Part of a small language model's weights: no biases in attention or MLP, untied embeddings.
Each number is 128 + 32 x the weight over its row's rms, rounded and kept within 0 to 255. Layers, rows and columns count from 0. Numbers have three digits each. The size before them is the row's rms in percent of the matrix's.

# layer 3 attention query, 576x576, rms 0.0354, rows 44-75, columns 0-71
101:118110174102125159147146092167118142070159155057107110103141174123154121088184144206129143127152125104166103124202129150121146082096157076147110102154172084112093125132124182158096164162104141129166100187145144144193
098:109112150117155105138130186158143155155025110128122107190155106093116147149103153140150106123192071144138133093205072135119150106122134116163061105143097143111083077063112142058053124045187096152112117145062139140158
096:130114069032123188140160093171140182132095105098152111075191078106140156095130186141101121111137079074136129135081146120106100118163107118123130147148166076152087181183135091149151155157170113096130102134147139168121
088:127149131171141189120073062188122166116116113098125179113091143083111174087105099139154182087124133147097097142140110113140152169110138160150116119145167102162105144180086115094085131124093159123123088118142127127150
093:152122097064174108151186046128128112107047081171097122156124072166180177171141171096112086118163149151166129102061166148104107140102104140123164189155137124179133145044124076101115131133145131145088131113134213092158
101:131107111117110097096075126155153132089180170145116178077115206086129116121078017163100169116199104117126207180112118103146177053159117141108044148106128046140065084107132131138145157117110126199148121150161110082104
103:161144140159119127132138161112104110175077101151106131129105099149061100138156205094083149109132143122124092183168126119116164083150130120160161131172132167114163141133116109162096128126171083103148147131184194106127
102:131110131138184134098109163059093133106118098120189144140153145108121168102136079164133121072153157182150122128227172099150183165090137203160110110167149159123154145119102206137121130148164156086140100134148106171068
093:106182146077150132144142120159114183082140066148166193119108203081117162105172095168188166075134095084097117144147103126138124140165106109182133156111148113123095086168129168144090148146096101113145108139179121102141
097:111159132193065110105065138136122138162158149167126137103117152146074146092108134130168110076174094148055128136155176086119096174144182081126076103119130138203113131146134118159124147124147154117157171124180056109144
092:115153120047144171150162132107142153054109126122152152106130119148099129150087127104104140150125110106122138171124092138081102089179124144145142143102120097123070130163155096129154163136198126107082171153146106095147
095:101145124071107157195123141150127099134141140128172100127159029142102097120166124124125097151117171123120112115147136087140119093186070156146115126157134149165165170158116134117099112188115132109120132114096121119116
094:114074087103171154109119149141093109121107129140145091122123137139157121113069125186145082091188181127119116151117131167054125116137143101097145104145100160182142127159142111128098131125106128111135138166123136067143
100:123144156092139098145138153152188128148089157149138148125162067146162140119123125081114065152123080158118121075139102128229189070079101170171146105143120141098077120102105122116119133097110157092145124138070129180116
101:140137122135137112116101165143167162158154133193134156174125133164158153148133188106131117144129137139110054088101173067125154066135132139128181141155159146161151093161109191148140124134113083122153145148153161133159
097:131126078161124098110151176135140160115116082097165140145110088084174120092119114154103142095145128116105125143131075147106130178076113144080136146130062140145167136134143129110129128135174100124085144094196118121123
101:056105133132126107181152160114151103130114073108104100159122096085144136149121153131056104123108156219192125102104092114067144080080095148123081129172088130136128187086158137168121100134115092148156146170108182147108
086:142123116151102134115150101121110122120117152078144131127119158118143157148150165110134114139152091041127176169125101125137079092193103117137145114108093092077084080242153139139087154089127105112135167130168085103142
095:120147139098152086101211121151124101179100179068152145100132039125121184139088115091159031179122127080146158136148145111136159092161137120143123172104120151142133156091071176127136146087130061181082180137049039146152
098:128170109112093139089128100134108080171141166103123148065086127106139183112142137152150124163167163109143182173123104121086093074146159170175094100103154091118162068158104108142158157133096142139077171131160151101199
077:108107129118140132085208079152162122155162116135151183103151071121141155155135191157128056140169131097169147129180191158096157145165138107145112049149117166105116122163081069177137128146154162121098176108156119163199
087:109078116128136173075149166124132105091124117155121160118076153161195128114121104085100109146145115154145125170156112136103182116113179109119148095064165122081143146201123092067091113167125098116144167111084134138100
085:188124108121142130131157176169147124151129133143147182155121071168103125129169120088096107167118128141139123133126136169149149125129115111119196092195122147122159180127129164124185137187137137124105059090109138094091
083:134091163193098166090041127153165109149208103147111051111127057152227123139135210179151098107115128102108160088126057087094090114165144098184169120065167153093107109191200121141100081188133101127124176180147116137206
081:113157093114105101114165120109153140090090117122143116148083122121074098114131100080147148131154114089048090139168143151088132081127177172120151110166113079128091155161113138103174176100147115136136149135057169145111
081:150146140106148106109134171146147132142114151143164199139136132222115166144113091151104145168126131103149130132110154117155144072130106161127146135180134110103138131076117160111145150123119186193106108043115107090126
086:120076199147116159147100144191125100109207130139125106116110077146175122158179170130138140106075085122145127116114156074145098167119150059123126145044145199117173132198140092104127058123151087127106124153124110138195
079:108113115155085156126121114169070079115077109110066071103100102077141085134130141157147151079120073120108082186114096117093137088155108092132124051077171196107114068155135135104164143109094057112129203207092083118102
085:126126139145111107135216108110105160154128086132141128140112153136108156171122101167109114129125085132089146065104153185146182135145111181104145162154128090131126172141134138120104183169125192135104140099076120104132
082:147105099121146158070200113137144123114216189138031156149190147143146119132097151114133109188105118110214131145145151073135136122164134136127130074107106084132140085162122152146110123076094197157057085109151114119173
092:152135141142136195153105128174071092150168113130056087128138067129139136163175167166158125108124091156132167104103110077116104117153154103173117117075133188126146108098211089134076108147131066119130095105163131121164
082:077105125068185147093141161092128113116093088120128095093146097131140126125145087160109182138113120100076147142152099168076098076168109142121145077193121112139167112141095139127136175109113114159169100143107129143068
# layer 3 attention key, 576x576, rms 0.0349, rows 44-75, columns 0-71
103:179179121109126124144161104154135177180119087155137069076134097137087180130110122163129163098084111128048084153102146148103163147169110137119098142095127150114168089121144072123101101152088145104117134127188137064159
103:061094147163130021102124131121162143101126093136062118118098121130085130116127137081136119167118162090116160153143151117148169104142101130126121089068086170061134134115118128142129181201130122087118168122160089116053
097:135128141106126169083126155134038156088157064115144164105086102183073124101109177148135175123145095173112102115110087177153178150125148162076111057177140224182100097149149162142102126097098185134099123135139114163152
087:183155133121062126178184116083074116116057134118149165146156129154078109110110162157192168195122121164157121100149104164137164155155137150077121091155130141147103100155106122200147123147187152133130139141116134131197
096:096100141108129152092133141139081177087144133121103161160165165170131090087137160151146137151167106112150159104106072207056139170077141146032177121114186165118162168125109126112122129087083159134121160142130165151131
098:159119109100096140074135105123160163069159100151122139068094103146157162122106148157151141122084198158094101109190153094158121147213139091178139100122183123067125180140107104071146148162137130152145126146113203099120
106:167147121146118189165103137106084169091082173125120130157114184177128163093124156152160110117148069075115132131142129155103031110116104126076189134129138124118139131130153184158143147181095144108152122153123103145156
105:114098144148140130157133148139130102133118094177136134110151099137106125106143091133168116141128038177109163149135182128193169172115161177142083141091075131113123107149144166107142153095123179179062123139144135144116
098:205150162116112174103130103140084171110129137158133196145115135137139130138073091180117124105165126147099116089159134100151121065167181156152084107184108160159149102163118133098089118119143143165166160101135127066129
098:152148133119144138144150180130116166141099161123110190113187088145110110136177112145128150100102152138131139107148181115187123126097118108140080110141107111108148135202130081142150139114062124211122138092122153107133
096:143153120091158131057128152140084145107168144127157150100117095100122116089101143119136129133191082153159037128110193155118069133158114089109136141145162096150147163114094162148185141131089118160185124167089126136124
095:140151121095129172149088168111131043127096092072139129161138116118140133120145088092121104159119155179136078118104123152059092143143124102110158157169136147170092114131080117128109158119106063165185149115168160157169
096:118149149153159103148114124154150127108125134169116145063095065115080153146107173143147128146096117180118117149185124157182125081114104190123150103085115164075099074107121089141122171081096141098137169144136116122108
103:088106125106156055133170109124124132122131162090160142210101141129147069123141070089101090173166157105114083124110158124147169099148117135189111111118099104103134175123148109189167198137084108099126139081106108147109
101:125126085116126128162166129107108103100102108028048180095121147138139121182168180092105163114109187106114163117052124153064101159100124102073136114089154056120128115144182146129100153137160126175133121085154132148180
100:107101124136100189128141144172096079129110082129118104104172115164120100097177095119137135148161066140156145185203103137130150104128111196097142164132099161058140076153114173102163141106139160128056107184112150156128
103:113105156145161069148123147077086132185144106083145139142152060150129097097128123115175103132158091127136085103153110130094189108132143122170122147126161120110125198100134118061126148140185123090072155169116151126130
087:081172102128113140097142069151181163144176144145108118098066140090120149126081125119074150090133191053127115155126148105143099069167125111167134165134133147117118123187113119140123128203112074146092134112091112090137
098:110153127077113094144117123168169166162139145124151158072115185117128095108129078106108116162133160136095085179116170106112145141207105109137081106126127129074125126128095167128157160126116136124094149116084130149114
099:138136139106081126079133165148110150157174138112151176103146122091152101121115140150100167148135150082158066110087175097129152149162110117112116092129127127123137171160134111102174129135118108127160119134115150172217
078:154142134079112090097115122101136122128104083164093172092151168128111148167170161163109158153084062076107098176110110053123104067064088125105149121128081090139085140126129137168133139123147117110165156148097114143075
090:138160188126144134120147089105152099136160199072111071121128140136101120181151141146111128110130125109167139056128172149098142158159126123179100099114124130135126075103084105109110129066087156151131154132119111186110
092:154118179091104093056112126120069140165111120107103137125122136128085072122105178088198119152111128139084071127174116106088066139089096177180082129095142109144140154110150098144140175092197097142153189170111189128102
081:139169068053126156147112070160124114135174185071149198130128129127097146151100096093104105083089164172134146151162209159159146104119105181203129198133082144127135129118115116110127109076148153139044126068155078090058
087:150108207167126148149145149122143148102124097183113138174152138103166127140122142153191116146138146107147081124120057130141111127127126146104097131123100121121093124134125104102157225184123134130167097180131189110133
085:181101166101071103118141155051044154181074103165129169094157154117133039090126149082160103106152133162055128179163135156072105164143136131140116092102123139131110147097118149168164185149175074153194116168133201167145
087:066173118087181141095138128148173146150139144074161126069111079121081171132123111103081126074091179128165146068157156138149171137103136120157126177116135159102175079122139156207129102085130183129095182103125079119089
082:095159159204153133191191142206172115073191127163140119137118120155158145068094101139136136115121074131146165066135144145193125116150151111134107117150103066121130125160090093079142078128118177144199087132120134145115
087:181109134127151143120163101106070164139061092129133154095180170170103124145133145113117090165139160147115100195146094140135080124138117144121177103126126133120155148092082108122138133115150092099148133119179136126148
088:119139104091131052102106078132088131129111134131142074111095106126128184120152119148090166059130090123079089120131122127137135117093130111133123153121168146181195107096096147134130073089134129113132208135138078075136
089:021112113152159096114108076151124107099148137150141115139089108113074179139152183167069101079075154113126168113170155201156170107134114102159100146172106123141103156146184130147129019113100173128107166104165093136074
087:125095189168170077160160111147148155123107137125114126119136165162105101145137117082122035199120123150139098074176115112142163126202132139080182109162135133149099171091128145181155158156141159141173086118150155121104
# layer 3 attention value, 576x576, rms 0.0283, rows 0-63, columns 0-71
104:112145094164168132101075091151156116136158106103059105100115174119149118205114157200078175160092153140151138155110141077156095141121107154098142070116143170130153105132170119151160093110119080142123116150081138075179
097:138144145213139111218113152171098108168146130099118115144129109090193157135141107166140091148132092178178146114089096129130097113043145164166148122105123190096155136162213138092108137097179087144104101126189118087079
099:191131141112101195183116122225123130171089084151104067139128062114140119115118156131098122146117105152161111149184146165167093122050178167121145110090043112160127135140107099191161105079088105171131151120141089072152
094:148098155147199166170151122112181135105179123193216141147130072113089194126119096121124165135177141140144109128151146059166155080080123114075114154092154116139196139125150102152120081099122102113127052133097139145126
101:137140151173110199135137196147152143143139111173151107135130121127144155097083160124088100079126163207105155170108092172151178112081131143131148085145144089090115151118140147155096150094155136178132120048091087156165
098:145130116139125162093143147165123091120148112137138148141179163134133092051142137167155108088161124125129088165129117104077140152169104173133146120157052132122103083062100115150114123123133160068131137098093158072194
094:117115144129183122148098096160124093153136184133088122158107116170107170091155157116119095084175104152107121085115086142093142104119136167119133169096085159115113125066103101209113185137144043140133096091113086130160
097:169108092127201157120108135203146098104130117135086114165159075112130179133104168140091099118161090151198109134149158187138134122109051108117127137152154160084127115104140186169124136085156127138140176121124101138122
095:096157143117147161138139151137125145139116105113130154155103151165160082094135135121153116138097109140089155169059076162124116200141084105095079160127136116092112130137128114117165127153123115123155080160188159116056
101:106129139144122128177054114103121147085140127165164164155149059150186088159135139158072085142120078103163153140068131099161115100103126112126162106107086120127140198125202080171134102140118158161151129132197169162157
104:149130133112144079118145151123042154181135107131132154144148156090076195160213173078204140163123117126105094132124116119110110105200085104096138093141104142169140130125153128133112097140103153118134124079101157142099
095:155125137104089114129128111149079114101115130195092138147101125164125093099189124086155095124134132111092194140088143081109193115125148193169117135173146191119135153116121086107104102167110155194141150139118102180142
097:182119180053131164149156107180166137151122158130164158120175092176169194196115161104170095168106120146171163155160133094137099148223053108087130118111107093118195108170101160101077111080113167158129153165058119146136
092:141107144084105133115093104187133114137137166099147149148090161127139100117097151117120065164092081117126124152147118183137151144128111098136139144168160093105102159091103181161130139154125154060116161094132156080116
093:131141173098189068102077169144081111174108109183122099128202156090045151186151162141161169166161048129156151171085133130146112081115123102137121090099190172093164089153126137140140154107105125141126139162137109117147
095:151212189136142119076154127122104097066138119175112162167107110182100159116144107102080137125115157092185162109138099186127136079159170150145115154106110123113106091112097127197174122174107146130142100130141110055175
100:133068146071109180103090103110160177119122105158122136149073066139153137128157127066074140154129171127133180135160195096180135169192114065114202180152146126131109158139149109141148088145131132159143103144112153127186
097:150135109068130135135146183104092127085151090157120191146182125138080173118120098173121167125135165148106138167138119161101130092157174167171092153147077136111140121131160107057143132128102144142117183171145108139142
094:081131144113089055102050148150080092156134101103155094135110124124216097103081116121171104116136177128119177091067159094158116047086133100123158136137172105115150112133146165083199118085123087138127169086140085112122
093:103117110131163068104069166086184129165134133117157125092123148105157069141144155078139119096131179150115091146131190097143167188137152145156123180066156154122111164181078123001103095184115145111106123112120100106086
096:166167113155122129191162128150117115113114158150127109121058118125076128105188074064160093111152116111161128204129139109122108126161119179123104163131093183134086090107106072165052123106116121167115127136179121083143
092:150114180127180120147110147114122110135139101139099121082116071122140077170156131105116109169136127083128146136177140072113105171147125144111155163132136073149090095174152130165088114162138126109100124144116137127101
096:105114146161129148120112130128083093172168099142146183088093140110096101171122135096116124105120117156116121155093138116147185138181128098134163138140139124114213108103091142055143176138192143173132106154158069108148
095:058144114091176114151098103094141172111097083121115092136186198150127172140136118155125118076171063097123105139115146192083143162120097133101132164083180094130184104088166151192150136202089082137153087115164120137161
094:173154183162142070157132109147105115126140141131100146141079132181135167189154145118053084097148168137101143100075139123154103200212138169110120101165152109060110104148148127102177151121105080163139142101130091148105
099:122115143106086116092118138112137155181141128103209157083139095138108084093147117094094141090116167152135140173094187164109104182183077112151103072119099097130126111169095213152084108073156141131169140183158144161152
093:079139117079141102124118127061132109130154102109123136098134053143160182130126128111120082086142137112147125109122213117067135112144111144189116116076186105168084150107152099195131160140165064145113140166133140121153
104:151077080108184187147115128147191121146114187134144100116171115118128133136141091151124090144109173141159101106115102157112161161113154074075191084150120137139148097112117141145143114150130216099135097108140149113163
097:124126190066122104029123109136141154045102098162076153187103086150162113152140133206111144123169108133128157104129162178137123124156132178093141133134162068111074137113094153134148109097177118109098112124144155151153
094:111155092178110087089105115126149120107114086133132149155091149134150108163174160113123116149117080094145107083141151146166108147097187121207144089076154160157159103124115156169122098128160135108150151119130140141125
097:136092085091142100073161153119110122096171140113126179145141088112144099201136086138151203130158132064148125162142077091138146125157088087159118122173090116163130126167115143124151164134169208143106154063094094151110
100:103115142132102087109131192071106089106135165131113117131168101116146157142084108121175102079144186101055092116077104079189187061091161061202113148116146121112039083087186093193141125191154125147106126115115133117124
098:147133195187122132136131134112155149162140125150151126104128140160140109133164164139133160088088153104169123090130151091126110112097123160135129156090105159090103133167084129153173107123140093106133126128098143078072
090:169103179175140080130163167127116136126134142160153119097119148109181143070105125101146146040141176077039118096136115156131156062045192153082153112096155095100172168084115114130121183055103106180110134148125124170123
089:163078158092107065103120152135112108146162109152128104165166065150107163188113147173135109156141133138122065174121156121145167098157142176123100075146102181126130144106129109075159117139133141114113166106185128095113
094:119134095099157106114133140067116136173081120091107086115171150074149102125131095102105122098119099080121117153184070116112122134091095154153215097174119126095168155136101190128136133090125122097098110112081137120122
097:137079077114210155202123153132162114106094123090107088107163110154105143133095161132121118102145113131177128092123080125111097132130118088138169116140168086161143128082125160087099132072086144168150139075060109132112
091:155106135114124143083156143072106122110172079095219171078134117126105033110161146103119085140114121182133149141139084135132163110128140127089149114159186116073170121111153195129170144100093098092101155176181165178122
099:100104124109143168167089101179185178166138087120115096116159182123102128174110065139068134131106158116132107190139094093106139175091096148105107166137081115131129110090136127138118101156130113151124104123120111106076
092:102103111154126085142148194130205078099137124109098162123146159138114123058076165159133096143130116142132125070143137097113101188131122104160123157142148128135144172108100133128118119137140085091121156137197103090141
095:125183073118062162148105160101161133104156107107161124136148108139086111150175126169148168084126144185213144151086151185158127102127133105111194150179159163117201109158135093120135167150125156157138134123139132151108
100:107117155161057058129156121154144128186150142131187142169082152042076145080107126106125172098162164131145135162097131125142136143087139130163088139135169148137142147189117148101143095137120208119106093143162122106108
094:137132090167097132093178148090084109120126113123141058128206131163173145145137085171120137125146182094089102119171068119132080112122167161127127087088133155203116108156225143078114139112143152093097128156166091143163
097:127074123090123142077104123173117154065165125119141107109136080097143083134131145135059105151145173197128120068155110153135161143119109184119094137080163131147082107153180142067147126115172155208142068130173113186102
098:132129121201114137113127180112088123064187130166111156148113150087189099095156082159139175094153135167079128108113126055104090166150109082159065046133118137080119114104126135164143160165158090185100149082094089161153
094:059127123093078115110114064083096156109121119113135109155183142126124115094107140136175162100105163110181176118135166125115123131127161107144145159168129124132180071180142093172119108119136163142096160122096113113099
095:124130140167160081141167137158128169149142144108161096146108108162048085148162178101117120099139201120159151077161123176149116039126169134171104139105172128097083086115131099229063098161108116092123127087138145101163
097:150123153113170104104166190097114112141144116059109127085181147146106135106139102121143108122151096131104092188167062152131127200117145079162122099129169156106151136151072135146080147161133070098152138121147112072164
098:099165186157114128125069101106101126174147148134139168130234184127081154157134152106086071164143142137065092136175087108128152220111119122110084162147147144156049155194181128165170116163183095168097119125198119141151
096:081124148190146147130132102142134135148167142136070121121127148188093155138131154164127142141153187137150148097141151098145110125102112059140128100091057151126154119147190155199108144144120124134125140136128149090132
095:144147040126175153124146142173140111172127141136154112084158164151153153122160114133095129141121123179134081177163162092164118110097105167159120064069143151171106091138143081144088123115145153125118110127063135124103
098:152162075172147127125106076132157154109165156146125141139127159146169130130120157179124119155168103150137088181109069186113066131154174121119171202135149081128130090092123099186127108161138127053145133141116133170132
098:126136121124151160108082116138180142071106136089156183128151172091133161120089114067073069093100095106102180096151144074150205052143118137092142196110111133108057114110136103092085174064146117078106140161117147126112
096:096099117126125147217081110193166145139156131131207180105188171130178096088101091099168134069139161120183070108159118124104188117088130166156113131086103134108108141084129171106141125200133114128113154132169083142153
097:157138127096111132123148151085108155107158166139069127125128136138173162119196127169191109094118064091138119158130120148150108138139131048140140160116130165062072146194203093177185124141114123120131137094121122110147
094:151097121144112126110087094149157146092121139096105096114148109105153068116143138108102107132121081118126164086210071126163189181157038071170151117151137115127154138105085082176133170050143173124104118159159111110176
090:156100150101071130093087126187160154125093146134080122146103143180147135114127119149175157130161131126089101146095070130131133138104122104111125122143172066094127155152095142118104114076096076115152135155114078132136
098:189133097091121148120183140152095118140173127125106169136099160160074153138108173152157185132159200108149161167088149181099092198148178097149147118146142107147111179115126091125115123100107129146147126146127170152131
100:199130140100154129122127115205108122076079152119104062137116076165174084143095130106144098150144152174132125130079111127116167130163074135131157136088151095069120138123145141071174149124138078092162130090174195079117
091:138121111119145113117132127091107130140170127080115127108145139147062148111144177117106132085113143162125118092201096125089129139118057165100127049043117097132198137120106104109130136157137106132121137147110085115126
095:129079131142075090111085151206137158185102084086147085152086109108124183099151165112103182144111108151152156071197116132138199124089129131090099138055136131102115119098117181185111114137181143190114161131164118106141
093:130124116142074189146046127131059183093139101132114142124119129149142135162115101154188087121107143148138078090142103121100115158119149154137103084088175124143122120172111138110132159113102139154135147108181149144138
102:117137152129054200135094069091131119137108140118129155165096160166158140134129169053117164108130095088172158125114137131121115134157158125152191201114099114211108165152117158219122154108119126137107106133161102071147
099:103135171094138126098130203139136113091094135096106126116176066086127077220153154107108149135102128149116128143141175104131105138136069153147085129071078160130151119144098185176099145100157147192158158161123122192158
# layer 3 attention output (transposed), 576x576, rms 0.0236, rows 0-63, columns 0-71
100:100166140146137149113078102097114143053134146145188126132135127043108074103056087142181119032188126140094094138209138136090178148121156079112106102154153186133133130136129127129071146111129120073115121137114112183136
097:136097158106139074081093110179131114092136168173081115185145090137191115184210145069131123185144128089119163095099136136196058088132129101172119125157123116156113122103128079120145089091132139082120091195085159167142
100:131137117067138098131093139103132119108151178172160097101145162174158169129161096107077102170134099123100071146151126191162169089147089090137082161105112146199123156113157126101163118159079125078150154179106144138146
096:162131140161145133125123079180099218174151141135166122109094155153107090164062129110124128166120182118078073136120107158124135139122149129133121138133200135094155093149175101087094148133138117100110074142127120106120
103:139190199092147112080117137095151064126155215183076140209129108095094115074126137074134150117156179124191156130118114095119152054147134105082086064162109112141078140113182150113113132059115171120139129123160084105083
095:180140129147131123093143120088071149162111195098128122207145129125095113142176138070090058131182167150144093118112140165119111106084154120086153129160148124135167101173136132121128142054191085094137118166108102114176
093:098119133101147171099191133112153130182124134196125082142098168109084198157117190093136144104107100175093078125175142154150077123131072125130149126093132154115178118187179163111168140126155158088124138094111108136165
097:157132162170121151143122111140143087115141067123138138122095095065128183111123156172142086060100096155097170162187138108095154127123136164146104153128150100105137136105115206118067103137158156105164172154130122142157
096:091135154081100125092127103097092155147126152122101093184116107101158143140215118200162166189143120145141127108195110113133165152115112152132131115105099151106128152079138139150162169085195142164124135138133131185165
098:136151106129191106117081149157190083108119126119122089104142031098151135127092143108100092186130159111156085155183116106102116142124116111157179154105043125126141133142109091070149148157131126116155138168077141145124
102:105082183142104085138112130111129173101102123088130117092094100044148129119104152054123118168111093133108138076095181124155150135085119070112123156121124094127105128162112115135131122156165171148132080105153055091114
099:114160200112180121090179169094109109146077116109149122109136082170163185140095161139104137158140158155150165137081120118112136142128167121133161171051063134124108101086132179127178074131118098094161137184103067103116
097:125125139128142160124062152143183197136124134152149157078134116135163166153108102123103149068088102129080116140123113128163137124131106151124110184102172080144185100206187096135141127115123129110076165106118127121195
094:093188103123160123125163110099187183095151123130105111112167134155159114138127128115067136055158114142149109161204146097109108147118178171107153167135113176113132129162105137114114219153138117119173099153124086106116
094:164111156104135107106189099109117179182063081106113142177138118098107142152052123114096153166185164145063080054024165142127153147096156086148126141125142139084167098140124126139222135138155097161054139150119150178129
097:116089139112091082115191190102168113120091160124134129078153147121159116156144139101148053165129125080181148127138110174119047121153114164121130109108145127106116125118098111141129110116181089157134179106081091083085
099:120083126159148161136111130115182191118145121116163041106136159167104078058101083117119129153132108153123125150142143089073123149138135136169151135161095135126148139172131138118089154151096149153134123140144176149144
099:152152119163124105096114179069109126136149142127159115129149106141170112144122150120157110061147168117108185122127123067115118136166198118147130119120163086043148161142195161147060120127121160147160156103099120094130
099:126150192091098097170100135182168039140133108137131102190177059177147138102126154134095129125143126180096126172058118114174098079110115136131106140116060155144149129095099062147133135152179176133138067144132108135168
094:144121097109162176089124112115104148103097103151184136121053199115096096103095096096091186162050111128159123175050124134129156120123101126115079145098123113108167078131146088174128152093090111129151068128151161118125
098:128135099123188150089118195101152079144111119095136101172124121101180178169160147118097111174163153123138120077071104141075085208133082148073166146148093097107092127077105125155129111117102152083101063123091103113146
098:101117143119086154071095111111127135120096140194161098162138138157110073094137104136134176183109193181118100113255098127129136125126104163144124131157106096161127188185143148095090118145061186121032104108133148106133
095:080189097130097097078098187139132151079158121129180110142140128137164112119116136087170105107137145123126127136255160193144119114126095131089131107084078122066146107109134147101143142121143131151130170145159138130116
097:106158105183186190136144090111096147184159085187130159114141185074131150175119129173123186078112157184165085117195143091143158173138118132161122137155185076174109132139074128110131206136110134144152144120102104127117
091:144127110119081177180097134115192134057118107135145157096090129079169121087133146082172100099157148069113132171016101179128110086155119139123151132131140112134156112119145134104090072132100098095078113173133199093152
105:099121149104130118114105151116118050175140139094079109143125111135130162171170171136134104113129107128114083128117119070101128114117133178091175143099125134114138088081071157123205138114121070122147121131067160144145
089:080123150160179138124175077100173068173131148078085099126111132147094151096087092170091119102153120155163131085000057182128144150127094139141160134109134151069153092152081142113070093199110143062090096102163106098123
101:083151151131095123158109118138160130121173190150091087171055097102088116072170120135090158101122096089142114142163143110175127173118106127123132159133158151133150154081162107119071160068131142108112088143136110145177
101:076210157163133126103115108151113077165130095171144101150154175117127149084117114166100124095136168123096082144243093082137103094146129121129146053102124144153159146179154187114116078135092154128131121097132087105114
099:137143102106097129141115088134170074076086161138128096105146147139123107119113128066079153143157163062106188129058149165102134142119132193110105108052121195123068163097148068149147081136118089145176136124191163136177
095:152075144133089146095186144122116145138141175107129154136172130105080086080078137154105107096099096129148201132075176127116127077145105162151162122081148096102112083121131138129148107099148200089127084104131085140167
103:177171092186119087136188145108142141118142134130115125115152115120184140131105138101083125143144169150103131080050130187124124069170103084151186059122133095108129099124106093152144141182140110159105110136138093190096
099:082094091113089111090124136170129151186111103116147148195124144118158104139145114120081099130101073139182119159098137193104121105124147104150076122115084094133136159080152092126152072128179081137162083104086072120165
093:146139116127198177122168150098195079130167126156141186153137126151105140144152102109120133176122157133171112188181175112120085104192105070102109106208097140125162134156074176199156170143148136103114115123156123116096
092:143062155142149113119162223109124150140153169138182086136057053127164109101153156161167131123142111166127130108015188120142102153116121130225165099152086077066110096128178124113058125120129136197140143174122135122117
099:171142147115127126155161094174172170160209145079164121073153171115179098102191120104109120095078107176133153113176131146109124173076133109123098170146095141082126123110078126173068151133106131112131070070192171115160
097:145155122116091164084095089120113164154122176201129137064125143042156115106140149078153175130094117126066166161170141108161133104097112100120077128137114177145105091194135062112130159168068119121151135178170138147170
087:089122147131110120088124138106119113096114201196095200116136062168147104107148121136130150108139124160106073148208145133149120158162173117135135158152154148114096111131122141150140159141119082097146104164121134066103
099:174173123131148117084039134127138147060114120074194153177131088137132098143129085170090134145075179169068105113189174081086167105139130115127113169190111133084107148124143149121104174129120149174125154134108136114148
096:155111079120152105090132084079147093092159108120109154118140073116141091117162083130094118158086146184098091150199111078171149122168110119111164125129095137124105094147119123092177153125159107139092101132117115100100
099:160110096101145105090160086106127065163138174132174194194090102169145150098197115112156137140113156134113116098167143076155095156143142132093173165155121151123094123086171141109133053177129080099129123066117139108115
102:097172140156131156141106041117091125130151130122157106131113071152149096152180151149170126159116142151208090130124136174122119143135126149141138137149110130196189152106121160102175145139086107176155175127063123157109
096:119109133116095071143124129119130149126115137123159096160169169132114129075120112153199169138089146121126081108043130101127166143151122100156161083145168140101092119160112107168187101162197120148129087133060104070085
092:150159164149168132201134115159227127046155138085184085109106138144134137071092147155120140134150121119074074147097123130118106039134161148113155126094157162119090095089122144134068080057134112146137209178102124142088
097:118146143138086131079137098106127120110156112111131097140108140119110127112112114141126106103146109123162185142182126156135166114106144147097143132156057132156117094080137106110188155187166126151144148084155131113097
092:082127139114121128109151198094138152130107089110167165094117110161140148181150121145130076133122118138155127153136151132140134159110125141141096168120194164096104180134112159091175130094129155169131160125161141093108
095:109086138125121110155168100110186101134106105094089126089122162152173146168097133117171105120197144166146136172093131137146151120159148144121219068075112122164100156135079165091137186106158140169142157143109089130064
095:083144109143113108121103163154127168132130084119160186079145137054117159129130158052121101098094174172099149164241162164162151121118113107097100150100181118101096121123133182127113110127102147149137133085119160141093
098:102146145149098139085166120139105079103170140099125149150106131190126118138085061170113112117099131135086171106153183091147143169087132150162102106077143124107126080082134151175131079112198091101157092115113114122184
093:093129123069117097156159078157188101085151098108120155142090112108115158169112120108088182179173115105103148134081124136200139128168147178145110147186142120131145136125117150105107100118146152067060114086142148166124
097:148086168144120082148139093170116111126103121088158167160191133152133145090138047112159148070152120069096145167143109120148137149097092108143105101144150141115047121098132143108106117094158187092064093154137143155126
096:118139086176087066090110106084116139127102178098058088140056142069102153152159081128153094115109170168181158149181158170118165143085160146123127178134125156097133066119164146134119149108151138120150154131107112092129
097:157127125096126108136166139124184119191222125112114064183135140091102077101140094071137143084157124132124107088057127128125140123149133112091071066129166075135090100167115116108155065076092143155109108119117110078080
101:125137176185167172112151110144131103179110145150142058134066120073152118146101153194118169137083126139113135128130152136160137106157133132149075164193095146111133165165154150123082145118133150138076148147097127101136
101:141080132178140134093193143167124085150148139119103116182109130126136109161135085071130107136168116099171145112108137139135123127080149157064127133105058108143129136075186129169152095140143056101156126151131138097123
096:088117135116148207132087140104131202065124098143116122067166154196101106118099108132152169116161141126141099097088121050142142143163175125168181158164129121104152120128156085077105162157139123174168110133094096139121
090:130179134118167190088145086120102099200071071101181148150113133107154118135144132072084143115089109098156132110079133150201195077138157159154103151086100161113145075155086193088147062157119151114102133099167127196152
101:091098106154065108077101131132107098116067140127152139124138173145109139172108108119174113172093125085146166175222120176129074133056111155113152174186156157120155111106142189128147155113093140104099223113126183109108
096:115126135145188152127108118147146131150137136162120093121146121082183116077158147065055135092167146072144091091069087110157124112110136107144054131109099115129092181114142065125092134139129097086151076147209058199159
094:162145192127058162105091149135127104087142160166135088121124148163087092115179131133149162150087160133111130116196076085100101086100123052059080181096112097109085166159124118158069162108123106156123144192069102141135
096:117076137067128112185106081121080113163191127211097117100180162147092160123129099124142113140082139184194146145150079170116077123199131132150103130117120099161128155122073097154116150088100120078181156161112110074097
096:166150130202083153177088160089141118156114140101131134116142146195180134156145129132110127145175153134084108122139096125107101094126155139136097164080081181116157155142142116116152141085125138066123124173103112133091
100:144094120128170158149130134100092116157116125165080119117068133123084166159109191114122120194147138091154179118126178137098077141159113132130161089178075125095074136157127181115186135148138089119200121133140146190135
096:103079170208115192120091115160141117124131118121154084145147163096119136090105153120132088141145143169095165139117113117102121199109100169159104081119103114127163115089101108102136111144101078131123119082139139090174